{
  "seq_len": 256,
  "doc_mask": true,
  "steps": 4761
}
Each number is 50 + 12 x the weight over the matrix's rms, rounded and kept within 0 to 99. Layers, rows and columns count from 0.

# layer 5 MLP down (transposed), 1024x128, rms 0.243, rows 795-822, columns 0-127
43 54 37 50 25 72 55 20 58 60 65 37 44 40 55 57 49 47 67 70 34 34 49 58 48 53 64 43 50 53 44 49 61 28 58 38 58 34 42 46 50 48 35 58 42 42 54 56 57 28 55 59 57 77 69 72 31 52 47 40 35 16 40 29 36 57 48 28 50 47 36 44 30 55 61 68 49 50 61 51 38 49 60 47 48 49 63 61 55 67 39 34 55 42 27 57 53 49 53 74 53 46 37 72 75 34 27 48 58 31 47 66 26 77 45 47 50 74 35 51 46 44 43 60 47 51 41 46
48 67 47 60 41 70 48 73 57 62 64 57 70 43 78 28 37 43 61 46 66 59 33 66 52 69 29 56 36 39 36 70 49 62 52 58 58 48 57 43 38 35 56 53 49 58 37 52 66 59 23 34 48 36 38 44 49 53 39 36 64 41 41 48 40 65 49 40 54 59 68 53 48 60 33 54 52 53 68 59 57 45 46 50 54 55 52 35 47 32 60 50 52 39 26 49 37 59 37 50 54 74 57 59 42 50 31 54 60 61 47 45 35 57 33 46 44 50 67 62 63 37 33 74 53 61 54 49
21 58 42 50 63 45 71 34 55 46 60 54 30 59 58 62 54 47 70 55 55 58 53 46 56 40 68 28 41 42 61 34 51 65 70 50 47 65 54 49 55 58 41 41 52 60 46 50 47 55 20 41 54 34 50 52 67 48 64 56 47 34 47 52 57 45 77 44 67 40 47 48 65 56 30 59 51 32 44 57 34 33 54 37 50 44 57 56 52 41 42 70 57 68 58 36 74 56 47 47 48 68 59 44 61 46 60 30 42 62 55 42 76 41 41 41 66 33 67 36 32 61 49 62 41 49 43 45
52 51 43 34 47 59 27 52 57 62 67 54 49 45 56 42 55 45 54 54 69 30 50 69 35 43 42 39 31 24 51 45 39 37 57 40 49 41 42 53 39 51 53 44 46 38 55 35 42 38 41 44 43 64 49 41 56 66 43 45 32 23 47 37 41 42 42 43 54 43 48 48 59 50 53 32 76 27 45 46 50 58 64 41 44 27 52 75 44 66 58 55 56 68 53 68 35 58 52 66 52 53 38 37 56 55 67 36 54 68 41 59 50 50 51 28 44 40 54 80 65 27 52 66 58 30 50 44
61 62 31 63 53 58 47 48 46 54 72 42 52 69 51 70 36 38 70 57 54 38 35 69 51 48 64 60 51 46 63 66 48 42 51 59 49 57 43 48 56 63 44 47 47 43 47 44 50 42 57 51 49 55 55 54 63 46 60 44 53 36 68 18 60 46 16 64 35 41 50 45 57 48 42 48 45 41 49 76 41 50 56 43 64 51 43 56 35 38 40 46 27 64 49 47 14 26 69 61 67 94 55 61 35 49 36 55 35 48 48 50 69 57 52 52 54 40 68 55 58 49 72 55 49 47 51 66
55 32 49 58 61 47 54 56 70 55 53 46 53 51 42 32 31 67 63 58 48 42 49 56 50 48 36 53 70 44 46 36 37 41 33 53 59 66 42 62 61 56 50 45 60 54 49 51 57 66 44 36 56 64 44 60 47 62 62 41 33 39 39 49 41 45 49 39 35 35 58 45 49 69 31 35 44 48 82 58 48 59 43 50 63 51 56 52 60 41 42 70 42 71 60 56 37 46 47 25 29 16 49 35 35 51 66 64 62 60 58 40 63 46 54 39 49 35 65 29 61 42 33 32 32 59 51 53
52 57 53 23 40 52 58 51 67 25 62 55 43 50 51 56 52 48 49 39 68 39 59 53 46 55 39 44 43 65 25 52 49 69 64 50 61 50 51 47 49 45 30 69 42 47 44 59 43 28 50 57 45 36 59 58 39 48 63 48 33 59 50 54 39 68 85 29 53 67 46 71 48 61 61 72 54 67 60 48 72 38 51 47 50 42 51 62 56 52 49 47 54 39 30 49 44 58 51 37 33 53 49 54 41 57 47 77 61 40 37 36 58 49 59 22 53 48 45 51 64 41 55 50 43 59 39 33
48 51 59 58 58 73 60 55 32 42 44 61 39 27 43 54 69 29 45 54 49 50 27 64 52 37 58 71 24 36 59 62 52 54 34 42 30 44 35 15 35 51 61 38 60 26 55 47 37 62 39 65 78 41 63 47 35 40 43 56 43 57 46 47 62 40 47 63 58 45 67 41 39 42 56 43 53 44 43 40 55 57 42 25 47 80 33 52 41 34 62 52 43 54 54 64 54 22 39 42 36 40 28 35 48 32 61 40 64 50 25 44 69 46 61 41 38 73 49 51 63 36 64 44 60 35 37 44
34 53 48 61 58 50 60 46 30 67 39 65 28 30 54 50 67 63 56 56 50 71 32 61 61 36 31 39 35 67 79 43 32 16 38 45 50 46 59 47 59 63 37 56 92 39 46 28 54 71 64 30 43 47 58 54 52 65 40 42 61 44 30 50 52 35 39 59 46 48 45 34 35 53 44 40 36 50 31 38 62 52 61 44 53 55 38 32 37 55 30 52 51 36 66 50 69 46 52 65 51 55 40 55 51 58 52 57 69 64 41 61 40 64 49 35 45 20 52 43 50 45 45 48 44 42 59 70
49 60 72 29 73 58 54 41 64 36 40 41 37 21 44 63 33 23 48 44 53 54 68 65 46 77 41 58 61 41 68 31 37 43 48 52 28 33 43 63 67 55 30 58 58 45 65 39 49 48 59 48 50 66 54 52 39 43 47 45 46 52 51 52 54 32 60 56 51 47 35 53 47 55 52 49 29 46 45 34 38 52 44 53 53 49 49 32 52 54 49 36 40 38 41 40 67 47 32 37 50 63 41 38 51 48 41 46 46 28 60 68 47 30 45 42 59 66 61 43 55 45 52 49 26 58 47 57
71 38 54 15 54 40 64 40 50 66 50 59 62 59 54 51 38 40 46 39 48 24 67 50 58 67 42 43 55 50 71 42 48 60 38 33 51 54 38 48 69 58 54 49 38 51 35 52 45 49 46 52 31 64 47 43 39 48 44 56 56 50 59 37 43 44 86 36 44 41 38 65 18 60 67 61 53 54 59 63 35 64 41 64 63 48 75 51 66 51 41 69 54 19 41 42 50 43 57 65 57 49 54 51 24 52 58 65 41 51 38 55 48 56 44 55 45 66 52 61 52 42 40 35 36 48 47 49
58 84 42 80 58 38 54 52 48 53 50 48 47 45 61 56 35 50 50 42 50 43 50 43 31 83 56 67 53 48 57 31 66 47 37 47 33 46 57 45 66 44 69 27 41 43 56 16 57 47 36 43 38 44 55 69 37 49 52 45 21 34 42 48 81 57 57 20 54 53 53 56 40 33 53 38 35 65 46 63 67 37 42 58 50 42 47 48 56 43 38 42 63 52 48 58 68 72 50 35 46 49 61 49 61 56 46 59 48 42 37 44 69 53 58 39 41 39 52 35 58 67 42 60 28 51 82 34
58 39 60 58 41 56 52 61 47 24 31 44 73 55 62 37 67 43 66 52 38 59 68 66 49 49 56 60 49 48 53 48 50 48 41 66 32 59 41 56 56 46 51 45 57 54 59 40 51 47 51 60 36 50 53 64 51 44 69 67 50 53 47 30 59 42 33 44 41 16 57 49 52 51 26 60 50 41 46 47 46 51 46 49 44 52 46 57 57 54 76 72 27 38 39 47 44 52 48 47 42 58 69 32 57 42 42 54 54 66 64 33 59 42 56 47 48 51 65 49 45 34 31 50 28 60 52 62
50 68 58 45 53 18 31 50 50 61 65 48 34 34 34 40 20 58 33 39 72 67 48 30 53 33 69 37 24 51 54 57 30 34 40 42 44 49 45 18 34 42 45 46 34 36 41 45 59 50 41 48 50 54 38 49 50 62 25 42 45 42 53 66 43 28 68 67 50 75 64 43 52 33 57 37 54 41 22 42 52 38 41 40 65 38 57 50 37 41 61 35 37 67 32 62 47 52 32 50 61 43 32 45 36 50 43 39 47 47 15 63 48 63 56 56 69 54 61 46 71 63 55 54 58 51 44 74
45 65 53 52 53 60 45 53 53 51 55 54 41 58 36 29 44 30 37 52 46 55 33 43 50 30 53 54 46 52 40 37 44 50 50 70 30 54 37 69 65 44 64 61 62 37 59 55 33 44 69 34 69 74 27 50 56 49 48 39 55 50 61 52 35 60 71 26 45 62 24 59 41 63 57 49 44 64 47 50 58 57 60 76 68 64 40 30 41 69 53 55 42 57 29 41 55 51 44 43 40 56 72 46 22 50 35 40 40 43 53 56 35 40 35 47 62 27 47 53 71 60 34 60 50 50 80 54
45 41 65 44 54 45 60 44 62 49 38 66 70 70 63 34 41 41 56 42 22 56 58 50 35 58 49 63 57 36 49 45 62 48 43 52 61 63 65 66 56 36 60 42 60 30 64 50 50 29 83 48 40 43 48 49 51 60 49 63 36 52 56 58 64 41 70 52 50 41 47 52 51 20 55 50 45 49 51 51 50 59 29 58 50 50 39 52 56 47 71 61 73 48 23 72 46 52 14 60 36 46 62 37 39 47 52 60 38 33 58 40 53 56 61 60 42 47 65 48 75 62 52 35 69 55 51 48
66 46 69 42 60 50 58 46 52 52 35 50 54 41 56 70 44 45 27 51 48 62 57 56 39 46 35 64 29 63 33 60 32 49 40 41 43 70 35 47 40 42 54 58 66 46 60 47 49 31 42 72 55 26 64 66 41 42 54 56 58 56 65 56 51 47 45 63 45 54 43 58 54 42 46 63 68 49 61 55 57 36 53 70 44 57 42 54 34 58 73 70 69 54 45 56 59 65 70 49 32 44 48 51 33 40 43 54 52 47 55 65 59 63 66 31 57 55 53 33 39 58 30 49 41 77 52 50
75 69 54 40 37 48 60 47 41 31 46 63 56 52 34 44 40 47 56 46 48 37 45 50 54 61 62 62 47 69 49 51 70 48 36 73 34 43 42 44 48 48 59 59 55 54 48 69 64 47 40 55 62 60 52 56 42 59 64 56 55 26 51 40 54 50 73 57 21 61 37 59 41 30 47 47 65 64 69 43 16 53 33 72 59 40 57 25 57 44 34 46 39 59 49 67 30 48 39 74 15 62 61 46 45 39 80 53 67 44 49 37 49 51 34 42 41 56 73 53 44 52 40 32 55 58 60 64
69 45 52 31 67 45 38 39 33 31 56 45 47 59 40 47 35 70 57 62 38 47 52 49 45 27 53 21 67 41 54 55 54 60 51 78 45 48 60 52 57 58 54 56 79 24 36 63 57 30 47 39 28 56 79 73 49 53 48 26 53 63 59 36 61 36 49 57 52 42 40 22 52 61 59 47 26 43 55 74 19 49 43 64 57 43 54 46 37 48 61 64 84 66 47 42 63 31 27 53 70 32 46 38 28 51 42 48 46 66 61 50 42 52 68 74 45 48 41 42 47 39 48 53 42 54 72 64
39 45 71 35 59 51 51 39 50 52 66 51 37 50 51 48 35 47 50 29 69 38 64 51 51 31 37 71 33 48 44 42 67 31 49 63 49 65 45 45 29 50 39 46 39 35 48 48 25 49 72 59 56 56 53 49 67 45 56 58 31 55 40 32 31 47 51 48 41 57 65 44 44 57 48 65 60 45 43 47 48 60 42 51 38 62 40 57 60 55 31 32 36 46 29 59 56 37 56 43 59 41 38 31 58 42 35 49 24 38 46 51 62 64 35 38 52 51 50 59 52 55 49 51 62 33 33 69
34 53 58 51 62 52 50 35 27 45 70 42 26 74 54 67 38 60 47 37 50 49 29 48 62 21 56 44 53 35 62 70 47 35 56 51 33 53 75 61 43 53 68 57 42 51 53 41 46 47 56 56 59 48 47 62 52 42 50 59 31 56 70 44 46 74 38 29 37 42 52 65 50 32 73 32 52 59 60 58 45 41 57 54 37 53 29 83 61 57 67 63 61 61 44 86 39 32 43 47 44 37 56 40 38 51 65 64 30 47 49 60 52 29 41 48 61 59 36 51 58 61 50 66 52 72 47 33
69 59 45 50 52 35 43 56 57 59 37 44 63 51 56 70 51 48 46 30 58 40 55 59 35 34 43 44 46 50 77 53 32 33 60 51 56 49 64 47 66 53 38 30 74 57 33 54 66 49 66 43 63 51 37 57 55 45 51 50 74 59 22 39 54 42 47 44 70 71 42 73 55 40 55 38 53 53 65 47 57 45 76 59 51 47 45 50 35 36 52 59 69 69 58 25 43 37 30 44 28 38 35 59 55 47 61 61 37 65 22 54 59 40 64 45 53 25 57 56 46 38 55 39 44 50 50 50
53 25 49 53 35 46 48 52 41 37 61 60 41 70 53 45 37 56 58 45 39 45 49 55 61 38 84 50 55 49 17 45 68 57 63 31 47 62 66 57 48 67 30 63 51 48 55 43 53 61 51 49 67 57 59 52 31 35 78 40 67 63 65 51 48 54 54 36 64 52 46 36 34 54 31 51 59 43 42 52 71 48 56 51 41 62 67 32 62 60 43 52 50 69 45 35 54 46 45 58 29 32 33 76 45 47 38 37 42 60 53 33 32 59 78 63 52 43 53 39 44 46 57 49 61 55 62 44
59 58 51 54 54 37 41 62 67 70 39 41 60 39 40 45 54 46 58 27 44 65 61 42 58 72 54 39 34 75 34 47 46 38 73 66 54 56 65 62 38 43 26 65 53 52 52 57 47 46 54 49 51 56 53 62 65 51 34 38 55 63 39 76 49 48 52 44 50 48 38 46 56 36 50 70 62 52 47 38 54 48 28 50 30 61 39 58 40 50 40 41 57 61 78 53 54 52 48 33 47 47 65 52 69 52 74 59 61 37 44 42 32 69 41 60 56 71 52 73 55 54 40 42 74 49 67 56
58 44 46 66 39 28 42 43 64 59 52 62 46 41 62 63 29 55 45 33 33 70 56 48 49 28 45 43 39 67 36 54 57 60 65 41 58 48 49 46 57 37 46 28 60 57 35 58 46 48 36 46 42 40 66 40 68 62 50 60 52 69 61 35 59 60 57 82 44 64 71 46 46 17 66 54 65 51 50 65 47 32 52 55 49 50 58 71 54 44 36 64 43 41 33 46 35 38 61 54 52 64 34 64 42 34 23 49 43 41 54 40 26 56 29 54 47 33 51 52 40 57 53 73 35 37 38 63
39 39 55 63 62 46 51 52 51 30 51 43 51 62 23 61 42 45 35 54 54 31 77 44 64 25 44 45 27 62 67 50 52 78 05 45 71 59 65 45 42 51 61 26 56 63 45 65 27 69 56 75 57 57 48 46 58 39 30 71 49 61 42 63 56 49 36 58 49 44 48 66 35 46 60 61 51 58 61 33 32 48 53 51 56 57 29 71 31 69 48 59 47 52 51 20 20 54 42 59 49 51 67 46 54 35 63 31 59 51 45 43 44 31 48 44 42 55 42 71 40 48 49 29 59 51 15 47
44 42 62 50 55 62 43 66 58 40 33 35 61 49 43 65 59 76 61 67 34 24 56 42 51 44 33 53 65 44 40 45 30 46 76 56 69 49 69 39 53 46 43 27 39 52 49 41 74 50 39 41 64 58 63 47 52 37 40 39 52 52 25 43 28 42 57 49 42 54 35 71 50 59 48 63 55 67 51 58 50 58 46 44 56 47 53 29 44 51 43 37 50 56 80 33 50 46 49 42 42 35 45 35 10 49 55 60 46 38 60 58 20 71 51 58 51 46 43 54 47 37 53 39 82 58 49 62
40 43 43 43 38 23 26 65 49 56 51 28 54 33 48 51 51 53 40 56 58 52 60 50 43 57 31 39 51 30 52 61 46 52 63 42 38 28 43 67 67 47 42 53 28 55 57 47 54 58 48 26 49 47 45 50 55 33 59 33 50 36 45 30 50 22 51 52 54 45 41 48 41 53 63 47 42 75 47 35 37 46 36 50 48 48 65 41 62 34 54 61 49 48 62 38 58 49 76 57 51 53 38 33 53 46 58 30 64 40 39 46 61 57 50 47 43 32 67 25 37 79 49 43 45 63 29 54
# layer 5 MLP up, 1024x128, rms 0.239, rows 796-822, columns 0-127
53 80 40 35 36 66 62 54 48 46 37 61 58 67 45 44 58 55 45 36 35 47 52 36 25 35 43 32 63 49 40 44 57 53 25 54 58 42 52 54 33 32 55 60 64 26 57 63 51 33 44 60 45 52 35 55 52 62 46 45 38 72 71 42 62 42 44 37 57 45 43 44 61 35 53 69 66 39 54 51 30 55 45 55 60 38 52 51 38 44 51 60 41 46 44 47 47 62 46 41 14 45 47 40 34 47 54 34 54 60 34 37 41 27 50 37 57 40 27 43 47 46 41 51 47 35 67 44
38 73 48 49 57 42 39 40 68 32 28 51 60 39 49 39 35 67 35 53 77 61 56 57 62 34 65 58 56 66 51 59 45 61 62 34 56 57 64 60 53 65 61 48 65 53 61 49 53 40 43 49 48 51 69 56 50 40 67 41 52 40 61 36 45 56 46 40 42 27 52 49 43 43 60 45 27 70 35 63 41 32 41 52 20 49 45 22 28 61 64 71 56 32 50 23 64 51 62 59 38 42 47 52 54 40 70 72 40 61 58 38 54 65 55 47 44 27 55 43 35 32 53 26 68 43 35 53
36 60 30 53 42 47 70 46 45 45 43 49 51 40 66 51 46 46 62 46 52 44 46 41 67 59 60 50 77 36 47 44 38 40 57 84 49 54 22 53 45 69 23 65 52 26 33 84 42 51 67 41 47 65 42 55 49 36 36 50 59 58 35 64 66 53 33 29 35 61 35 49 72 43 41 55 60 51 59 33 62 51 45 59 63 59 47 44 63 42 39 59 60 40 42 43 71 46 53 67 59 66 42 48 44 36 58 51 46 71 65 44 56 48 55 41 49 23 41 71 58 67 31 34 27 50 68 39
42 47 77 19 33 39 69 43 57 45 54 45 53 51 45 55 52 51 41 48 42 53 52 52 41 57 44 47 58 53 42 62 73 66 50 52 54 57 55 75 56 48 54 73 59 45 47 43 80 23 31 34 48 50 60 58 46 60 42 62 54 45 55 56 46 67 59 63 42 50 32 49 48 49 55 25 52 46 42 44 68 31 61 63 48 49 63 54 69 47 53 44 37 37 45 66 51 43 38 35 70 41 64 55 60 67 56 43 45 34 42 62 61 58 65 42 76 42 59 64 72 54 40 54 36 69 43 67
62 54 39 31 48 48 42 47 35 41 60 51 46 42 47 68 64 50 52 37 47 47 49 44 27 56 44 60 42 61 66 55 48 60 43 53 67 43 62 69 51 20 55 47 34 47 59 56 29 33 51 49 57 29 40 42 73 37 50 62 55 46 61 57 74 51 56 60 54 32 40 43 52 41 58 37 62 44 37 57 54 34 50 22 66 64 41 62 56 35 51 54 51 70 57 30 65 56 71 52 60 62 43 38 49 51 49 62 55 54 52 68 43 38 63 64 24 54 53 57 29 49 55 60 59 39 60 52
46 49 47 52 41 51 62 59 52 54 47 49 60 41 33 34 43 41 32 57 32 38 59 55 57 38 48 44 35 38 61 58 62 56 60 32 66 59 33 69 69 54 63 35 38 57 36 48 55 53 61 47 62 48 74 19 57 79 39 42 33 41 52 38 53 31 29 51 42 38 32 41 51 32 41 34 57 78 47 40 39 30 60 45 52 59 46 38 29 39 59 62 37 61 46 59 38 61 34 36 62 58 42 45 45 56 44 69 40 48 61 50 53 57 61 85 65 53 73 45 56 80 32 50 48 57 44 29
59 52 33 44 29 48 49 43 50 46 55 62 42 52 40 66 48 66 54 42 40 69 55 48 64 58 47 44 48 51 30 70 62 12 56 80 78 58 55 39 68 61 56 38 52 64 63 53 44 72 69 49 58 48 29 75 66 44 34 51 42 64 56 37 61 51 63 34 64 63 36 42 63 51 55 44 49 56 25 67 71 44 50 58 51 37 62 42 39 72 37 28 65 41 45 34 60 42 52 46 81 62 76 52 58 46 37 50 56 66 52 51 34 45 61 34 38 48 55 30 45 45 68 51 60 50 72 44
51 48 23 58 46 33 38 62 39 27 59 35 60 46 62 47 56 57 24 43 51 52 56 41 60 33 56 43 62 56 46 39 59 55 55 69 62 48 28 75 47 23 40 40 44 52 66 58 28 62 39 60 63 46 43 52 59 56 33 59 45 69 28 73 28 66 38 47 51 74 57 65 63 35 59 53 71 35 41 75 56 23 44 42 62 40 37 58 66 30 47 67 48 59 54 34 22 47 44 30 56 60 69 52 36 32 45 47 46 62 40 51 56 29 77 39 61 50 40 53 51 20 52 57 31 43 42 40
55 26 48 61 34 46 60 52 49 43 34 45 63 51 64 49 56 47 37 54 56 44 31 45 51 62 35 57 39 33 36 68 54 58 60 41 15 48 69 53 60 46 58 47 39 67 28 71 40 51 40 62 56 57 27 55 72 56 44 51 50 36 58 44 53 43 50 48 50 33 51 48 55 35 54 46 59 53 77 46 37 26 52 64 62 49 47 45 33 43 53 68 53 58 67 50 32 45 47 62 36 50 60 76 39 56 53 71 42 45 35 44 31 47 41 41 48 46 51 44 38 46 45 38 67 41 80 48
67 52 61 53 52 52 36 57 50 51 69 56 44 40 41 76 45 44 64 54 58 61 35 50 52 38 58 63 46 45 47 54 56 60 54 69 46 54 53 47 47 60 37 47 48 47 66 41 63 64 63 50 80 39 40 35 72 49 55 33 34 60 55 45 33 54 35 77 56 51 60 36 56 62 63 44 48 68 56 35 56 47 54 04 41 42 56 61 45 56 31 39 40 54 51 70 42 51 52 54 31 46 47 49 51 61 37 31 45 53 51 58 61 57 38 34 31 31 59 56 45 49 60 43 55 60 50 54
43 38 32 46 43 57 70 62 40 43 60 59 72 59 56 37 44 43 40 28 56 43 59 49 39 27 56 35 53 37 42 42 62 54 63 42 61 51 48 33 62 36 53 64 36 32 52 69 37 66 54 44 59 31 48 54 53 31 55 47 57 72 57 39 59 31 45 67 61 59 48 39 71 66 59 53 57 36 52 43 53 36 52 43 45 19 47 36 53 39 33 60 55 52 41 43 39 49 42 62 63 63 46 46 42 50 50 37 46 50 43 52 68 22 51 68 09 68 66 69 37 35 29 50 51 46 67 49
35 62 45 38 66 83 52 46 32 49 57 57 46 46 47 38 46 49 44 51 58 49 39 53 49 53 46 60 53 40 56 45 70 56 56 55 76 55 52 74 45 56 48 63 38 52 55 59 55 46 39 63 53 40 62 54 36 59 45 65 48 27 36 50 51 38 55 44 51 60 44 39 56 44 48 56 34 57 55 48 45 63 60 59 84 51 64 54 53 50 55 30 22 48 70 43 42 40 41 46 56 43 45 50 45 80 54 50 52 46 42 41 60 52 40 64 49 41 58 62 47 66 62 43 49 66 42 35
31 48 40 63 48 51 44 40 57 50 65 44 57 31 55 61 46 60 59 40 56 40 27 49 70 66 54 48 46 52 51 64 41 55 73 61 52 31 42 34 42 64 66 40 28 47 48 45 66 47 22 35 54 62 38 49 37 47 34 52 52 36 72 56 60 44 38 47 33 50 62 46 49 45 43 48 52 67 41 48 32 32 55 63 51 48 30 59 62 42 38 59 52 31 43 39 50 56 31 44 52 46 54 63 41 68 36 57 44 47 46 29 45 51 60 62 31 39 57 86 47 30 51 53 63 37 35 39
31 59 58 50 50 55 77 77 52 37 65 28 47 44 60 52 34 42 39 34 49 46 65 33 45 61 29 53 42 45 57 38 48 51 57 50 64 40 72 55 50 51 60 28 46 53 51 47 38 47 62 28 39 37 38 76 60 42 42 60 36 27 43 48 49 52 49 39 56 42 44 49 60 45 36 43 47 52 57 26 49 40 42 40 32 64 48 41 51 50 46 41 62 59 30 38 55 44 42 66 50 51 53 43 45 50 42 34 39 53 46 54 67 48 59 64 46 39 59 43 59 67 27 24 45 53 55 64
62 62 61 76 65 54 59 69 55 50 61 33 55 47 58 57 44 58 28 56 45 56 34 53 63 32 47 54 42 58 47 41 34 63 51 62 49 46 51 43 35 72 62 45 46 53 41 51 57 68 33 51 51 56 39 57 62 41 48 47 36 62 42 63 59 75 39 49 36 60 59 44 58 50 48 47 38 61 30 55 41 36 65 47 66 58 49 45 51 46 41 57 47 50 28 36 31 41 66 56 39 54 59 39 44 50 32 41 61 31 45 31 31 46 41 51 50 56 59 42 41 39 42 38 49 41 53 65
51 64 05 72 49 49 64 41 21 53 38 45 37 54 45 48 61 55 33 74 31 49 46 27 59 51 59 57 65 55 58 58 30 71 44 34 38 49 29 74 56 44 50 54 48 50 63 41 50 58 44 46 47 51 60 37 43 38 47 36 49 72 33 56 50 51 45 43 42 46 27 54 23 53 13 55 52 58 50 50 53 56 53 42 66 29 58 47 68 59 47 60 54 40 48 34 56 48 49 65 57 70 52 51 44 47 52 70 40 58 46 56 53 74 62 29 69 54 54 52 72 31 58 43 69 41 55 60
41 46 43 41 37 66 59 46 50 53 55 61 50 75 55 55 41 52 43 63 34 68 59 66 64 48 33 44 48 49 67 64 69 41 66 49 50 69 30 67 53 70 72 55 45 54 40 69 43 39 26 34 49 24 49 52 69 56 38 55 46 51 60 43 59 43 70 50 56 40 54 61 61 48 38 58 52 36 61 72 51 39 53 64 63 37 60 55 42 55 47 47 72 43 46 64 56 23 49 54 68 69 63 52 53 62 54 39 58 62 54 27 37 24 49 46 32 45 36 40 62 57 31 51 37 41 36 51
33 52 62 55 53 60 45 63 44 48 40 70 59 52 46 37 49 28 71 38 57 39 69 60 64 31 37 66 44 44 41 68 48 59 41 52 48 43 50 47 45 50 60 64 33 63 35 48 71 34 57 47 70 49 19 46 76 51 46 50 40 45 37 47 57 70 40 62 48 53 43 58 57 24 45 53 68 82 45 44 53 14 53 31 45 45 49 61 46 49 45 63 55 42 65 42 36 74 37 30 46 60 48 42 49 65 43 56 48 41 65 28 82 67 69 54 60 75 70 34 48 48 38 56 55 48 23 54
52 49 47 54 57 50 51 39 38 53 28 63 40 45 83 48 52 24 42 56 79 47 63 40 47 52 27 60 62 49 34 65 39 60 56 44 63 53 24 43 54 64 68 52 63 41 53 55 40 60 53 26 57 32 34 27 34 47 67 53 52 68 41 50 52 52 46 38 33 56 41 51 69 28 70 56 72 69 53 47 51 55 67 75 38 39 37 51 57 33 73 35 27 36 44 35 51 38 53 59 44 45 44 51 68 39 50 31 46 47 40 56 61 66 60 55 43 52 40 28 80 59 26 69 50 66 60 25
43 76 57 58 26 42 48 50 63 52 60 69 67 37 54 56 42 46 61 41 58 56 58 47 64 52 53 50 56 59 46 42 44 42 44 67 55 58 45 34 63 67 37 36 54 53 28 63 47 53 48 65 46 43 52 58 70 59 42 69 32 64 45 57 43 40 43 28 41 65 53 27 61 30 57 69 43 45 55 43 42 54 40 42 60 64 60 51 65 39 48 37 49 52 60 30 58 59 18 47 45 61 57 65 52 48 55 34 51 73 46 61 51 32 38 56 47 31 60 39 52 59 45 77 29 12 59 45
31 45 34 62 53 71 50 61 46 49 49 63 59 45 54 61 40 64 52 28 49 62 40 26 80 57 49 42 38 57 14 42 78 64 47 27 42 47 36 50 39 69 49 18 26 56 57 52 40 50 36 48 48 59 65 41 69 65 44 60 53 35 41 45 69 44 70 59 46 21 51 40 50 47 63 61 69 77 32 46 39 60 67 66 49 60 81 66 36 49 48 26 37 45 39 72 42 42 53 40 62 45 55 51 43 55 63 52 69 45 53 44 52 57 68 53 50 59 66 52 47 69 50 50 50 47 38 43
58 35 68 51 40 59 57 49 29 21 38 41 41 50 55 23 41 42 49 45 66 51 55 41 69 61 43 53 36 53 52 65 59 44 56 53 35 34 57 54 41 55 54 57 66 36 59 43 84 47 32 55 65 69 45 54 55 76 52 66 62 42 47 27 57 51 33 58 66 52 63 42 36 49 67 50 56 39 62 57 39 62 51 35 49 48 48 35 65 64 33 50 28 43 46 29 50 69 51 47 42 57 54 64 47 56 35 47 46 40 53 33 68 49 51 75 48 37 45 49 38 45 41 52 46 51 40 54
39 51 57 27 36 61 53 52 52 39 46 27 50 58 62 53 42 36 51 67 67 40 67 89 54 46 39 75 52 55 48 65 70 59 60 39 68 42 48 38 59 35 65 32 58 42 52 58 47 38 52 61 45 60 44 39 13 59 51 35 40 57 57 32 60 56 52 40 52 45 74 44 70 46 64 40 66 47 50 53 48 49 74 45 44 58 44 67 34 44 46 52 59 56 51 56 69 46 78 42 68 55 53 38 35 57 40 39 42 61 62 49 78 49 41 47 51 47 65 63 49 45 53 67 47 47 40 42
41 43 52 54 56 40 24 57 31 55 62 52 55 52 48 34 48 43 39 47 41 62 38 59 48 44 47 42 49 45 60 46 47 45 47 63 46 52 77 51 58 40 54 52 66 55 42 50 30 48 44 52 53 32 49 44 66 37 47 43 25 50 35 42 39 56 38 35 74 61 47 68 23 58 56 43 58 59 54 62 42 46 71 43 61 56 47 55 37 45 46 28 50 45 49 57 50 66 47 43 74 32 43 61 58 54 30 60 35 63 26 52 38 37 38 71 57 56 37 45 53 92 55 67 51 63 64 63
69 60 72 36 63 27 78 41 56 87 69 30 62 51 50 42 59 79 75 57 39 23 40 50 53 26 39 39 65 60 32 69 44 39 47 67 46 36 62 43 47 63 55 45 28 36 55 61 39 37 38 41 29 47 38 82 51 45 43 34 38 42 45 38 48 55 38 46 38 33 41 41 37 54 44 52 51 54 54 21 54 62 45 28 41 33 58 47 65 48 57 61 53 57 34 58 32 52 33 36 52 38 47 46 25 61 67 62 52 55 48 32 42 33 38 50 55 46 57 39 26 41 42 39 47 51 57 62
68 61 39 34 42 34 69 42 31 60 50 38 55 50 45 72 60 56 73 61 30 44 26 31 64 50 43 46 51 44 30 65 49 47 49 61 61 60 42 56 56 55 23 38 77 68 47 49 83 40 41 38 61 49 58 53 39 40 43 48 55 37 30 65 52 48 49 54 46 54 56 37 47 29 30 39 59 45 47 62 33 56 48 52 26 78 50 41 62 71 52 44 32 40 48 57 50 40 26 53 56 50 45 64 53 71 76 44 37 62 43 40 55 49 43 54 53 41 57 40 59 55 51 69 46 42 48 41
61 53 42 47 51 33 45 42 36 39 52 53 44 63 52 30 67 45 49 43 47 52 48 54 49 58 54 51 59 73 34 38 67 54 55 49 93 56 28 52 50 47 42 68 46 65 35 62 62 59 44 40 44 36 41 48 58 34 54 44 56 40 38 32 31 57 58 61 43 40 55 50 47 44 50 42 51 59 62 51 45 38 44 65 73 47 47 42 26 16 52 45 57 55 67 68 37 45 42 33 45 56 49 59 42 23 71 69 64 63 39 55 59 55 84 37 36 46 50 35 49 45 50 62 53 63 54 54